Part of a small language model's weights: no biases in attention or MLP.
Each number is 50 + 15 x the weight over the matrix's rms, rounded and kept within 0 to 99. Layers, rows and columns count from 0.

# layer 9 MLP down, 160x448, rms 0.17, rows 100-159, columns 384-447
42 70 29 55 53 60 33 65 74 63 65 45 43 52 33 56 25 15 57 46 41 55 50 36 46 44 62 28 32 42 47 33 61 54 32 72 39 47 82 54 49 29 56 53 35 76 67 46 56 65 61 44 66 28 64 53 34 29 55 29 56 40 51 56
72 45 52 37 50 23 23 50 44 48 21 71 35 74 54 61 50 65 60 52 86 57 52 71 64 30 52 29 40 49 46 61 67 04 66 45 47 61 53 47 37 44 59 54 47 26 70 35 50 45 45 46 21 51 73 41 53 54 49 38 32 48 64 60
31 74 50 38 48 24 59 42 65 52 63 55 42 51 40 48 31 38 90 39 61 55 41 21 59 42 53 53 47 42 28 64 71 61 71 51 41 30 30 43 48 47 69 35 31 37 44 72 61 35 49 85 65 50 45 65 74 86 38 33 58 60 38 62
44 66 72 32 61 14 44 36 48 40 51 27 45 51 36 72 57 42 53 63 31 44 46 56 61 58 46 34 68 61 33 47 69 36 60 38 64 30 47 51 30 44 54 44 27 40 65 24 68 37 69 24 68 49 76 61 16 64 54 51 63 15 55 53
57 42 52 52 53 65 25 28 54 60 49 73 69 35 48 65 79 31 59 41 59 43 57 62 53 40 45 53 62 59 43 45 21 33 46 71 44 47 20 44 39 26 67 55 48 32 74 43 43 41 47 69 52 64 60 71 62 57 21 40 72 45 62 65
61 54 65 62 40 57 47 74 62 66 67 41 59 64 53 54 65 55 41 43 48 73 31 47 54 62 64 73 32 41 33 41 50 52 50 51 65 77 28 40 44 60 64 58 41 36 54 27 57 63 25 65 49 65 37 24 40 57 52 61 35 75 54 51
69 29 48 53 38 48 47 54 53 54 73 62 48 52 49 50 68 62 57 33 56 39 31 44 56 32 32 38 30 39 51 51 36 49 24 53 56 51 34 40 65 55 48 46 43 57 65 44 52 45 55 53 27 22 20 65 51 50 68 32 46 29 37 49
48 39 39 37 42 29 32 46 19 58 44 51 62 69 56 72 67 53 29 70 60 69 53 25 77 53 78 57 69 51 44 35 63 61 61 64 26 22 41 35 58 41 34 55 68 54 36 55 46 60 54 55 51 68 55 47 31 48 53 33 68 56 38 25
40 27 76 38 61 60 48 35 48 55 58 47 52 46 55 46 47 54 66 56 41 43 66 49 71 28 49 45 78 54 21 46 52 73 68 52 48 51 55 33 83 59 34 36 17 45 46 52 40 71 46 66 78 33 49 59 61 89 63 58 44 26 29 49
75 65 58 58 38 42 57 70 78 52 44 40 51 32 30 52 60 56 44 49 46 60 37 39 56 49 25 47 72 48 47 31 56 24 48 46 72 76 19 39 51 46 45 54 50 50 48 48 44 37 80 65 57 81 53 55 43 73 47 50 54 48 61 56
68 37 30 57 66 52 59 54 25 53 40 51 41 58 69 62 66 66 46 52 70 31 76 14 78 62 59 28 49 31 51 45 55 47 51 37 68 33 51 58 82 27 34 49 65 57 46 55 53 47 75 61 37 71 35 73 36 40 52 61 45 56 55 46
89 51 54 04 53 45 78 61 26 47 60 47 65 69 60 11 35 37 47 41 36 60 66 53 27 34 41 45 36 41 57 40 50 48 32 53 36 38 55 46 47 56 48 40 29 55 32 13 40 52 40 47 50 42 47 64 63 62 54 59 61 43 46 68
48 50 59 71 59 56 57 54 59 43 23 56 55 44 56 25 37 51 52 54 60 27 34 46 42 58 54 52 70 62 26 40 45 65 35 46 60 60 60 68 46 53 41 38 06 42 58 49 50 52 65 66 26 56 51 31 62 50 42 36 31 50 58 12
30 65 57 47 55 58 70 40 58 13 35 50 56 49 44 34 35 44 63 36 45 55 43 64 69 52 69 44 32 51 53 79 43 55 33 32 61 41 60 42 50 29 61 36 70 54 70 54 65 89 48 31 57 70 39 69 52 68 55 71 68 52 46 40
41 68 24 63 63 49 35 49 46 46 56 37 61 42 47 52 59 54 39 49 28 50 50 79 61 49 48 70 36 45 46 70 57 48 58 45 64 57 36 48 53 41 56 15 42 81 61 29 69 72 61 39 45 75 77 62 58 52 47 49 65 56 52 14
47 69 35 51 36 66 57 29 32 65 51 52 53 90 62 68 74 60 31 52 29 57 60 45 66 63 53 74 72 55 45 44 47 31 55 47 43 57 60 56 64 39 48 66 69 53 54 25 50 58 45 38 31 67 65 57 25 24 43 41 50 51 22 30
71 48 61 42 48 48 60 42 51 43 39 49 32 54 40 55 67 50 55 48 55 51 66 39 68 45 62 47 75 57 55 29 36 55 69 42 60 53 53 63 49 49 25 61 61 67 41 37 84 65 48 28 39 39 30 20 57 44 43 35 50 56 27 39
45 28 54 47 32 67 60 44 32 67 23 62 24 42 37 38 54 47 57 55 46 48 48 35 53 47 38 50 61 47 66 44 24 60 46 40 62 50 59 09 33 57 28 68 23 57 42 11 51 50 66 70 19 61 26 55 73 48 86 77 52 46 42 58
60 36 54 56 47 52 66 50 54 51 56 57 73 58 61 40 40 40 52 63 27 59 38 59 61 42 38 47 51 67 52 58 27 57 57 57 54 54 47 46 52 47 54 40 23 65 50 86 33 61 41 64 49 91 60 34 50 69 36 60 57 55 55 67
34 63 24 62 53 61 42 43 64 87 30 54 32 54 26 56 47 62 49 38 46 50 50 29 57 35 58 48 46 25 85 33 47 41 50 54 60 66 65 41 45 54 78 44 45 27 25 72 65 15 55 65 36 40 46 37 34 68 60 49 68 42 46 53
55 45 73 49 68 72 62 36 13 61 72 42 14 53 61 73 51 55 41 35 45 37 73 45 31 66 55 75 44 43 32 53 41 47 64 29 47 34 60 49 40 69 59 61 49 48 70 44 20 17 41 89 68 64 58 25 42 62 69 57 46 56 27 58
35 33 45 36 42 54 64 39 25 56 58 68 49 69 34 67 52 49 54 65 56 54 72 58 39 43 42 65 51 68 55 53 60 50 55 60 48 64 28 62 60 37 49 60 37 18 36 55 27 52 73 50 58 27 29 56 45 44 64 79 41 50 46 58
62 62 49 49 62 69 29 43 24 42 32 30 39 48 88 33 49 50 55 40 60 74 65 71 57 47 35 45 56 67 56 48 27 75 39 57 22 24 90 48 49 59 30 32 47 75 59 19 57 59 45 15 67 48 55 62 48 35 45 79 40 56 66 35
31 45 54 39 24 34 69 62 33 23 42 43 77 48 21 84 21 46 29 23 51 46 41 67 65 78 53 45 57 29 39 37 44 96 55 51 50 55 29 31 71 68 51 73 65 41 39 77 41 35 66 51 55 16 53 42 57 33 75 42 30 56 61 49
53 30 45 37 62 36 25 74 46 48 65 75 50 60 39 29 59 12 52 42 49 20 31 38 71 59 79 41 84 48 70 35 40 28 63 18 74 50 65 64 56 37 32 49 42 71 31 62 62 52 61 97 37 79 51 29 32 65 49 81 54 21 66 44
51 51 78 36 45 12 74 54 65 42 78 51 48 40 28 78 85 69 50 98 64 63 28 43 47 55 47 72 59 80 64 47 42 33 86 49 65 40 57 79 86 59 63 74 55 72 48 49 49 73 45 49 40 70 44 29 74 40 48 23 30 21 74 35
53 22 37 49 47 53 63 51 30 51 62 34 51 79 45 43 55 55 56 53 73 50 40 77 60 52 39 57 71 58 60 29 64 48 75 55 33 68 43 51 43 41 44 55 94 58 42 33 37 71 31 48 67 47 80 39 60 71 70 44 31 52 75 25
49 53 38 79 25 84 68 79 44 28 34 68 53 64 39 52 34 64 62 32 42 66 38 47 38 33 48 39 72 26 55 60 37 10 69 63 47 61 47 15 55 57 71 36 50 65 38 58 58 32 38 53 75 89 73 38 36 42 53 30 48 13 33 46
70 42 70 55 41 72 28 63 63 47 59 53 44 65 38 58 38 47 72 36 64 51 40 36 51 58 67 29 63 31 61 35 18 71 82 40 39 60 40 28 50 29 63 18 43 51 39 46 41 42 45 64 64 41 74 47 32 64 69 44 59 68 65 40
45 60 38 83 42 55 32 58 53 56 46 61 46 44 48 33 52 39 60 56 61 26 42 40 40 54 58 64 53 71 56 39 40 59 42 37 52 41 43 23 58 32 46 48 12 56 45 36 44 39 31 43 61 55 36 48 59 70 63 23 34 56 43 14
63 59 68 37 51 44 53 68 43 66 57 47 47 47 52 68 68 64 06 65 63 28 46 47 41 34 53 38 43 41 65 43 41 24 64 54 61 58 43 44 41 35 35 51 57 66 29 48 64 47 17 67 60 59 54 42 34 51 61 44 39 53 39 50
55 56 69 53 56 46 36 34 47 93 50 41 53 36 69 39 35 53 65 14 49 58 62 46 25 63 27 41 53 54 31 51 44 29 46 49 72 52 63 42 70 51 37 65 60 17 92 42 48 54 57 71 72 70 43 60 62 42 47 42 55 23 54 47
47 39 48 40 31 36 46 48 35 67 57 53 38 37 48 54 44 47 66 33 48 68 46 21 53 55 48 39 61 54 61 62 43 49 43 38 34 47 36 39 36 65 72 59 42 80 46 60 37 68 21 45 43 46 57 62 59 53 68 46 32 56 39 60
57 82 44 15 53 24 45 43 34 49 33 60 43 41 30 50 46 24 45 43 54 82 60 55 48 52 57 64 71 50 40 52 61 72 37 78 72 38 41 60 77 35 12 49 36 25 54 53 67 38 56 68 28 54 28 68 44 58 51 16 72 56 57 63
76 47 35 41 49 19 42 83 48 37 58 53 40 79 69 47 54 49 40 44 60 51 71 61 36 29 42 24 29 37 70 56 37 34 42 42 66 47 79 45 42 20 29 72 46 66 41 86 47 22 54 21 55 64 54 57 46 30 51 51 41 61 45 51
40 43 53 65 88 40 52 55 56 33 77 46 57 27 45 68 49 41 51 44 48 41 70 39 69 25 55 50 38 61 37 56 26 50 51 77 52 45 48 77 46 48 37 70 39 50 49 47 33 78 87 53 36 46 27 61 71 70 48 58 51 45 67 48
48 40 34 42 35 49 16 32 38 16 56 35 32 42 56 72 50 58 51 40 47 46 79 24 65 19 42 42 12 38 61 34 17 27 50 51 34 65 56 65 52 45 75 23 20 34 41 32 29 44 40 69 29 61 69 36 43 24 62 28 70 61 33 42
44 38 38 32 33 53 50 71 61 57 36 64 65 47 43 72 21 70 35 41 32 46 50 44 42 85 38 37 33 58 57 42 63 34 48 40 22 54 47 57 61 45 40 65 40 60 48 47 69 34 49 63 37 42 33 55 58 37 63 40 42 47 36 44
52 70 53 29 48 45 18 48 73 52 77 71 53 35 58 55 61 63 39 60 35 45 45 65 30 36 58 55 49 32 91 22 42 84 39 36 39 59 40 48 40 55 26 38 40 52 70 47 47 61 29 35 61 60 37 69 49 37 59 52 73 60 32 23
47 43 63 60 73 36 56 55 30 40 33 63 50 50 74 31 52 36 65 68 67 52 52 58 38 50 48 80 49 37 49 41 30 55 48 41 49 14 37 48 51 31 55 38 59 55 76 62 29 40 81 58 51 37 52 62 60 17 51 38 48 29 39 73
61 33 50 57 46 75 26 77 40 68 49 73 64 61 71 40 51 76 56 79 33 56 08 55 73 54 61 59 59 23 49 64 43 41 51 34 27 58 67 60 28 56 34 44 49 46 48 44 55 39 62 52 34 60 52 57 64 70 44 61 67 40 44 54
49 57 80 76 44 33 79 59 64 49 44 63 31 51 69 64 45 48 75 51 28 34 38 45 32 54 61 36 23 28 61 39 37 46 44 43 56 51 36 62 63 65 64 31 48 45 65 45 67 40 44 74 55 63 44 52 35 55 74 61 27 73 70 61
36 42 59 41 48 73 53 49 65 53 48 66 28 53 60 46 75 28 75 60 31 42 58 51 27 65 48 32 42 61 48 61 74 63 53 28 53 45 24 65 53 46 82 55 36 63 35 49 40 49 78 60 23 55 60 58 30 46 56 34 26 30 60 30
40 58 33 47 43 49 53 51 60 56 42 59 84 63 71 52 53 24 40 52 49 27 46 73 40 51 47 35 22 64 47 44 57 60 36 31 45 33 64 54 51 89 33 35 05 14 45 53 57 43 62 41 35 58 72 57 60 73 63 43 40 23 29 57
47 69 51 61 26 55 42 75 54 50 52 45 44 50 42 67 50 63 52 43 54 25 72 45 52 43 65 55 35 79 54 67 66 38 54 73 43 27 20 41 54 18 48 34 43 64 34 54 42 62 73 64 68 38 62 32 36 23 41 48 44 47 39 44
63 51 53 50 37 29 38 31 36 43 58 70 49 66 56 12 71 27 66 50 46 77 60 40 76 28 67 26 52 18 34 40 56 32 59 37 26 72 50 32 76 53 41 61 51 79 25 49 55 50 53 52 18 61 59 43 37 48 28 32 25 48 80 52
32 60 37 45 58 50 37 46 52 83 12 44 48 57 54 46 52 62 50 52 17 47 59 52 43 65 63 54 54 47 41 41 55 48 69 68 73 50 30 50 38 27 56 63 57 44 42 48 71 61 41 27 46 69 57 40 44 61 60 44 63 52 39 54
56 45 41 53 16 45 46 27 37 62 55 55 59 38 37 59 40 73 28 42 42 48 49 45 49 65 63 77 48 62 52 77 64 55 41 77 49 59 33 69 54 53 51 59 30 38 40 61 36 54 54 78 44 70 56 32 44 62 54 77 42 55 49 58
54 46 66 48 59 40 49 43 42 37 59 55 55 70 42 35 78 40 26 65 54 47 59 54 36 54 67 73 56 75 43 72 68 69 42 43 74 55 59 32 38 60 41 68 70 26 26 48 27 31 62 43 57 41 56 72 52 38 31 58 63 51 55 60
51 78 67 00 28 63 84 27 56 58 43 71 22 40 71 28 47 39 55 39 40 59 31 53 61 74 60 40 34 39 35 40 37 38 46 71 40 39 28 63 74 64 54 45 63 66 36 37 30 53 20 33 78 59 30 18 70 53 39 63 50 54 37 46
46 93 35 28 36 62 63 66 48 42 52 48 42 61 52 13 61 45 53 60 32 25 27 45 65 37 44 28 52 78 32 48 36 48 36 66 38 52 65 35 28 71 30 18 59 55 50 51 69 80 59 52 44 45 41 67 74 42 37 52 44 41 34 42
30 71 32 58 30 61 68 53 44 38 54 29 57 49 20 52 49 33 70 75 47 56 12 34 45 46 50 57 50 15 40 39 40 39 52 57 40 54 38 76 35 76 34 40 40 25 54 41 28 31 51 67 38 49 46 43 51 64 60 62 82 46 61 44
52 39 65 82 50 76 42 49 46 84 37 67 78 48 49 60 16 72 33 46 63 38 73 67 61 24 46 23 38 53 49 53 41 29 56 60 73 22 53 72 46 71 61 40 20 63 38 52 34 53 37 65 56 57 40 75 51 41 58 35 59 37 36 29
32 38 48 55 30 56 42 57 42 44 55 59 59 71 58 32 36 79 31 57 49 48 62 50 71 55 55 49 61 49 70 57 40 41 49 46 39 48 70 44 74 54 56 41 64 44 61 37 51 47 44 66 25 53 74 69 54 45 28 56 63 79 64 31
46 51 67 56 46 51 49 31 32 67 51 49 54 58 74 39 57 56 33 88 45 59 44 64 32 54 21 33 42 54 47 58 50 50 60 56 38 56 85 49 52 15 63 49 64 72 55 93 36 44 45 31 46 67 59 69 48 49 77 38 38 55 44 18
54 67 47 52 32 65 31 50 61 82 53 41 65 44 69 51 33 41 64 51 72 38 47 52 19 27 56 30 75 40 30 51 45 50 83 80 39 70 24 54 42 39 65 37 55 32 41 53 39 56 26 33 72 42 57 47 54 51 73 63 60 39 63 42
40 78 63 42 45 27 51 53 58 84 55 45 37 66 34 35 59 42 42 46 38 40 70 43 23 38 37 39 37 51 73 74 40 50 44 14 56 50 52 29 47 47 68 41 49 19 43 67 74 50 19 50 33 43 24 40 51 49 34 49 48 56 39 69
44 53 44 40 32 63 34 19 90 55 60 57 35 54 42 58 47 65 71 77 38 78 79 62 67 24 40 66 30 41 35 58 52 41 48 20 38 46 44 65 47 72 74 57 42 42 39 39 79 63 34 63 51 57 84 63 33 63 15 23 19 42 64 44
56 29 47 53 58 36 38 56 49 46 58 21 66 52 49 28 43 15 62 37 59 78 59 51 53 49 49 65 37 18 48 38 40 18 68 31 50 43 47 40 31 49 53 50 61 47 55 53 47 47 41 83 52 24 60 55 83 38 50 41 46 15 50 60
47 73 28 54 59 74 61 34 46 50 48 52 57 47 57 61 34 55 62 51 52 35 51 51 38 67 28 48 20 99 18 49 49 59 34 54 77 57 35 51 60 47 38 35 73 53 73 58 60 59 54 36 51 66 37 15 11 77 48 55 64 44 59 70